{"hidden_size": 256, "num_attention_heads": 4, "head_dim": 64, "hidden_act": "swiglu", "norm_place": "pre", "norm_eps": 1e-06, "rope_theta": 500000.0, "rope_fraction": 1.0, "bias": "none", "tie_word_embeddings": false, "batch_tokens": 131072, "max_seq_len": 512}
Each number is 500 + 25 x the weight over the matrix's rms, rounded and kept within 0 to 999. Layers, rows and columns count from 0. Numbers have three digits each.

# layer 4 MLP up, 1024x256, rms 0.106, rows 314-413, columns 64-127
492480535523474556484525517489498434505513540448497548541487508521473509474482513488521519515514526515494551524500500529494473479510445486507492504540520540500515472482467504499492515498517493
484475500531483478468538485499500493513483494475502478470509559439487499499485514476520533422506480474495548509491484478456465495500472465514505500521456535521444505492505534510532513509468506
448488502529504484483523522492504496468490510520510471439515521540462509496540494518525532456518479531489555519536511510504458516515485470523563518470467467526510455472494459531518431510463494
499494477549472505514501494501477506521456503547509470486485507533482511480527499529490554473485526548487540495510506486514529516507531503480473511526512556499503492492503495500533486491460505
492493474511478547491487493493462500487462524499487471469519514485546496520483511516504459501527536553521496506508495499487505475466524501493527503516467532482507496506489465522512478483522503
521524538499498548468513481478495442531527528513406478488466527492483548489481520546446512482502533474467444490499531496536535463518518508489492530535495523494562509522512501522437499512510512
495492507491477488510489533476438502568519507537481470467493495510505473497510516518480526512475451542526468512499468541481476520481541507497505486513487437503498515522486495512508469481529528
516489511526560513507507528520493483538450454472462516515479505464490474503506526520466475516460512521515531482551464527479497514478498502517510516534518532513507477498493485464487485506510492
505479495505471521487529494485533491483514532473497520464500485488491477504528482542517473507511498509485447472434481463526499507518469454494483470514493501515467517518493532459478517470472517
493506529511519507552514475467473519500490497500524474534487511528512491514493516493497499472474483475477536499484495489513518482483497479482494493558502483497491519445482511517506439488520489
520542492495502537491518473484471524511520492473492507465486518491499515494505475496526485533472502469534485498490526506505482514526521495537494500514510510535475486503522531493513463515483538
471443472495513514473487511511511481524497492532497501510496483485442477510484487516506573472483501507518489515531483538507527502515457506499519453491506489444478491524529496531481487483513477
477482520485520505472502459457483512503495511507434505511445483502487508475530501406483474488482518529529494436512484504519496463509454452510502517462497497527489479535501470466485565486495534
502506498460518520518482502483477513504547484507520526493489517529493493519441470464499456527515483523547488503542532523463514544479500530496518481551525566482489491488547509473508498484532478
517512514552493533511498542516516493552512522443484466516472474522439487522488512460440491449498512546498516470458452470497510512534500488486522526509510531526470499539504506514509511532475507
505522544513483532520498485488478516498497524520501493481502461521509501530483468493448507454541533456536463497510533525509489540433561507516487505503498510457484535530501519479437521504534491
503497518499469505500525491531507477520508530508480494510502524528566481494503504525488482501538512491469524495486488500556505498501533477500542527477496545499495456529517543490475525522468493
468479514518518435511473519500462477502441498453485460546499457485483477485506536506500548525486530469522535514473502460514486474500541488530560499488509525525477493513510542474499531484456501
496500489544499526471475475511438444527491492496478484541496460501493454466465485470510491488496512488510516488496509508492496497572497522527457468480530482515568516490528516471512498494530525
511491514527538490493465465496456496493483483536485501506487469470517487487505441510537472566502517511528454489546523516520533504499482513494495461514483518488469482475508531490479458508508496
523506462490498492509506498510473483489481493446497493499456496545489477530515541513527501535496537504497522485497480484501512502512546529530494512491506490491474475531496519502470481486517491
432507511460531479457516498479474477456491537501429536549505445444493547495483497492476501482476497516449548480445535471474519512472521503556504494518471493491506472508510487500537508500516499
523520506494523532470507475500507496536479509508507529516488521519491485543510485517499510475489500527497511493468498515493498502481472488537516537517460495467512472456502451500520503551451456
501470456506482495507488510480500501510449464515497452520468525519504509476519543480485537519474495518517489508490531491466489474524532493463516492551484454439535495516495520530493526535469521
538522458486483477506486530507514475501481483525499526494505509528532446521538510490503507440509475482476410459527509490526571480503501454497475481471521506489547504444509471512463491564502522
530508506526515552525478460474442520561494430503482521512473539506495447476492514505474497472497493520481501510478457507478543530476511500476501487475513513453489524473549537489502496484499485
518511503506475504513472511528487522519495485523516502539498511518532439523501506512531467499511512482484493463453501515543494473495506499461501525434496485455495493502482503505467557465468438
494524495450508499493455482526529506552513512517508503512458496453519543485493514465530513495504541516474499520528490520508505489462504453480456488502518461461532506504506483480513519520532523
526513487497492493503499465490537519502476563474524465530537453482475496491483510513490483451517478537501518494521472478432507478508518478505487505459495522508510484516469469524508509512541519
508480514506529501486460499560470506534473545477483438499496486505499501521511512542478507507500483479460496506487509498502525484533485533461514526511487492488496527492512524530512547474507511
536507513532466444505489525481485484563501529485526562538518543508548511500508528477541537484494493457468493517512498458464538514481542551460479511502562507528488508526471451521500487465481488
482493526473540557473457521493485507503502469518520474490546516490526556509513491510511491521501519498449470503523476486514526476527493496497540504496541496477511460477458456494466475512515510
445520509534515521526517486459518534478517474526456526489503513506492483490462491531506527464466487534526527493496534501516448508496498494493509517500511498473513508488455507506484534451461525
496523507532487507512497524484510501507484533475518478502464524477510530489508516471523487507449505472497498501509519495547506478537503487496464532510470489518510503471516562468490516501476527
558506501485503475520493528483487491493467533481482518505492458470489531503566529488478430469485519471504508520559475497490525502518460488517517502507472516498504483467470527567500497527457548
494449514525496512543520481441515512512478539536480519480490506572512469489480478527489548463552473500513513476513497497498505515535482564522471494506489501506510486504489492452499545496498500
480471500506505544532483471504484477449525490504500473537497517516517451448489471507478480518506526507493509528527491533479498459536456526493516510485498457538499519502494541511490504463522476
512535486533485490537503516525525522476511510497566481498528454520506457520500477478515515504522445517504503530498487514501477495498472438507474522540480490457448443471534497557451507517520515
514532521481529520498517499516538566518488484488479511454473502486551529506485481519490506483488506525489460516460486480502490445505482506516520476492494508508512444482488520498471501498474490
550518529516507499517500496496534415534476507452528504461508520478481484516443426493443512540470512502463468466505518497502522494470464509495473497480502518483475484530488508491494443499441484
502457481538528492459489530500545540530468492553525502491560531456496467500516502486491507501503500530539486522517468512502509507517510555482483463509477491494478521508494535525471463467519536
518531486493534478469449532525502513475491531486507518486505502469515506499494499469500469506523534526519508512472503496475487507511461527468489503482487505503492491453546467526518547504525525
482525509492504512450545537475510497485510481465525510510527482487546548483498530524511524496502478498469502540514538526536524530557500494547531524469507497533508465560474519491527499490500463
551448540505475449478485482508500535497524492510554504479504475500473487510507503525491497495464496494464503471523533504515502484475452498497504487449514431528500469513513497495540491527461495
537491532503521501493514483492551542477526533515501523520526465477516488452508508446502485476496535548492519530454471521517446467511559540548511472518476512503477490492500459498522524467499436
518488506535481513444500529518474483508535512546488514501467498482478557449497493498480455491488514477506485485463547502481524569532469479495509486479450497477458490513490502462508482462538509
510511474522471505504455517477525520508516463511461488483484468464485546489461462516581506498532510486504494485522480497521538469509496524515503496542482490501500474475567488483539479493505470
452479526482493480545529522499513503468471526481484470538541452489486475506513497529495486481449507511485507508475486535540506499500500467503491533498511506483507496492497488503499514510529466
484438508482484481523513516483497487492482501534476515503486496519548472486481471500479520509502505546533483496547476516504470524488525541505502482515500425543477515525476509466499514498511548
492477495470520529520554479490475547515462489490479469473491483489512550499506517501524502492521457517506507544488525477514519485502501489544488501487467479485477492486506523523466470541504457
489487484473535486503486500506502504510514487518502476516507536535479528443489509514487484502485541532469497506487546462471517508455549435501495522475518490499522536488547470501506516557475505
563523496478522494527493532480495470463498468497488474486553498489494512509465527485490563506470469529495489498539498539481542513496545501496483520508526500515500522518494447470471525492461520
470481497501533525525488508501512504517493489490529510512504528501479527459507491516511477472533495510529479480454518479447508477549515496448521473495488480482516484501489489482481517512489505
519512526484460438483484476536469489509504506488473520517517544498489514528450454488564512447482518452477494501520494516502507512502517552477491481483487494501464499461486522526499493504500496
478495529480528505503486523505512484537476502474485480459499494542502483470493505479500493520516537464527439510497463481474516473506513489455512485506490477526472472503487494530512494472497521
481452433494466519481497502512471496488505486519465518521487536452508521429477537518524489508506522487510524521483487513516469542520514513463503528503512497486512503505460478491469489489513533
452516499531487511488502511459484502468527450534516493499533499499513505429468534491495475513485513518499510519525482465519527544496481501526516518534546463465489520502465534516465515496475468
482481460513515497492523441522497526509504539523464507515496497510491528484505504504505464520527500491522470516519489457537493496472499549465522501494497526513474512499514546519498514487491497
540498522499485520464498514503532458481483518456486478480505531504518511495499524462523552491519498514470482550548506535489468500525481535499482513510515500491493518531466488497456504455477501
492477522500494505490544468504500541484504494484464456448478520496518485486491512450499527489489500492533511521525506459491476493462548508514555514502501472488522490514509464487470474507499481
481554517521550516437507511497515478488509438541498515497495543497528507550519492456467518533515476521510492539516501452551458478508476516514517495523461527486550516517527489492510525513500492
473474523527488485535472499500499486492508489487474509494490504503498495483458520582499513476506471518477492464508528510522506460540459531496500527507526498516407568519496511486518488538536477
517510462535516462487492490479533484499522532551471495564514464493456472511543514499462517474515500519536455525489541513488502482510512559529482481521488428540491474525459498476542544477513489
544482490508493483531495528533457515528479517505550469491512521507489431475515526481454512507524482496489457482478443482476486474501522480480522438501526508483490495481517489546476479491497510
479513492501548535539534450515510495478475521474503529529524496538506473500500462474471502506519499458492484537471550500442497503490493504475498497518501532506499511495506493480532474503464516
480497506458498509563467472501493506479489514502460501469489510493526466518471534536499513495482480523491495483508486490477556521494523516528509505504497490507491482529488483487513466485484516
523502499532464510500505531474481509534493500493449502499494496503475503519491469502549522469508489538470482491511494465506473479502520543457478476522509487465555544438477479486495465485469497
495499517506508490469520509469520542520553521507511451491539474503465515490524503473516470507496490507535504489495470455462495467530512503515482511529518454484492488530469504511509506520511507
542513516500502507483504511526530478521479507460469506504516503438487466487521533494502499466491507467486491472534501459499528496502514539450491498492461495538533494534462522469489512497484531
476496483520490488477477492487433482490483533483507486506501514471494467522475499484476506490500512431523453522482476512514491527489531513516519480518465481478521455470521507478500508512516507
550509533495522516441516489503462485497521532526485505496485521515556477517458508549476499478502474511479495528476481481506502486492484490489483495437524501492501524497476494490480475486512463
467512500517527498461504482496522481513464503484456490487485459498497453483482505519494518529485515495481476494424495471498521461488479495503482478487481458551529526482480489544537478466515496
522485509485519527531477529498434507524561474471474498525550481485491450453512496481484521551488537514495516493504487523483480458485493515480493513465492509516463487510538526512499532488517508
487512487491498506460531465498481499495524500499490548467491483506552513469477534470527512486539510486537485512497516525469526497533551480485497452507482566527473454510493532539507496509508456
494497522511536517508486513515508487500502494513465496520471493466518538497501549494493537467495542515478504498491465583477538422540502447521479447465498512484517487515493491482498501494456507
480468525524496484528494516494501518478475522516509447459493517450508470478454510501514489511476496573492474493490494503484457467474527485498476455488493493493528490504513485506498460495490511
533473526496486476513505482532526492492499479499502506487483518488483501497506508501460443468481505491551504452481495499517506531493469531490463517517537481473518525499471527508524540491491472
470459456470509491475526489523481512506495523493483519484467494492529516492531488510507512513522496467485480503532486502495513513481460454506489506524514470473524470482519510505517563504506468
510504549546494486494525525472528543541486469517471503493498524512487536528525504461477494528502527515527553513526526521525529536513496493504496487517512505452514440472501461507515502516503543
491505517503527513492560514505491509492503486526505495533491496524481480482502484517538496532498478497521473487446453502502492457512531473473520520495501472515502465487490474488524510524472474
506527511485508508498462490562542478510511501517456452461500481505471528510524501501528517472525509504489540504454497447513465485470525484526532513444480524524513502514518481462519464484461499
522459506522477503512521531469537499488491477524502479478491491524526478483524498453489502535485497469506510505483498538475514504550509498504493473502511503547495540519521493550479524485495509
540500466509472506497495519581479487484515484514559480487550471480509479475484451456498508500503476530521479486492537502541514528480495521509478538501476522514514446548486495512511512501473531
521510527569481538472452522534529483508517498489479459511516509486532496515525498528509529537509496501509496491505492488482514497516520447450452500501497489469491510492478498455554478522512513
455504478439480486498557489527535523490494518469497536499467530540519525509489511493485472525497510510466510535489478555541498534485496501545502516515506488522500522490493507505497530549461464
492518496467509537519485491484527468487487510501492532479521544489493508536490563492494507551550516511511515489546524510535523465500447527526487528446475518476455493507496482445502498520487513
489558522472520486521459498493513537477523556511476505491503521475504450501449464524499499535497457448491515497508500542469575535542468489547500468523503508540504511487480480496516510494523542
545488472523495498491482499485504519501497512505489507550501473451521508470501521501530495499491504510440479500526543574491542511513495538541507501571505551503502469527505476506503500451517435
515452534480510458487519477472500485461466506507506486470488492526512432488543487542459486478530488542498478527512473525493523505468502506501467490571497511492511509499504521494505480491455529
483505558496511541524515481504493496511560514452480461526519556531524504497463544461489524514526493503478534526452510470507497496555527515455515453455490503503481464497513511473496525499496491
482528562556472534499496548472557525512508514502499561494510482485525546525509479514518460498501494514542470516505499504521497532509459479493497561509501504490478486515502522473525487511537470
502513471523545489481492479539528485508514468512462506488507463491504506517516499497550519536538522501504507450520520494498489526497493460505491467490509502486481500457488531501538506539489500
500522538524509529500520496533506478485522490498522495511485502482542521453457525534480552441525483512500496486466514449505484517468497465469500491526498533468530495481522523489491507532532496
481492532515515510497497521503502519479507528479516503556478514520494515485528494504492513496513517458516517492529520478500472511500530519521468515486516473551511514586484516479477505505497514
512451485545471508518462537512505492443486527478493467483499476518508506488507476459470540462535480456500505509564488465506478500526487430507475515526488501475547479510530478478512508543510482
485488481474517519501475514470483501510491454479514498527500540488532482462493479527504490484485548508454472517479513509516510492461493503500505522523550503521525511500531491517515441492451459
443443525479480498475501504461486510513471507531496526467490485471498496503512481501519508497508454493527505516517475527488466499493494499497508508455493474509474499532497452466502509438524497
497473535512537441509528546526500504499485501535475513508476470511493485544492493493505517547474497475499478468484529511494497503473500525486535439502512497554520517513463549531541492468506504
494481517489518530517510555506496471506467517512470491489511484463460504516517470536494506535552512478439508499508470505475511456467512507542537486493511529518540521488495523483553475486503487
502440506502536498514543511494486499507486497486519525545504558494462430470528481463505548478540479500525507482523505538502559453520529512493475495485519473527517524492493513468528529533469490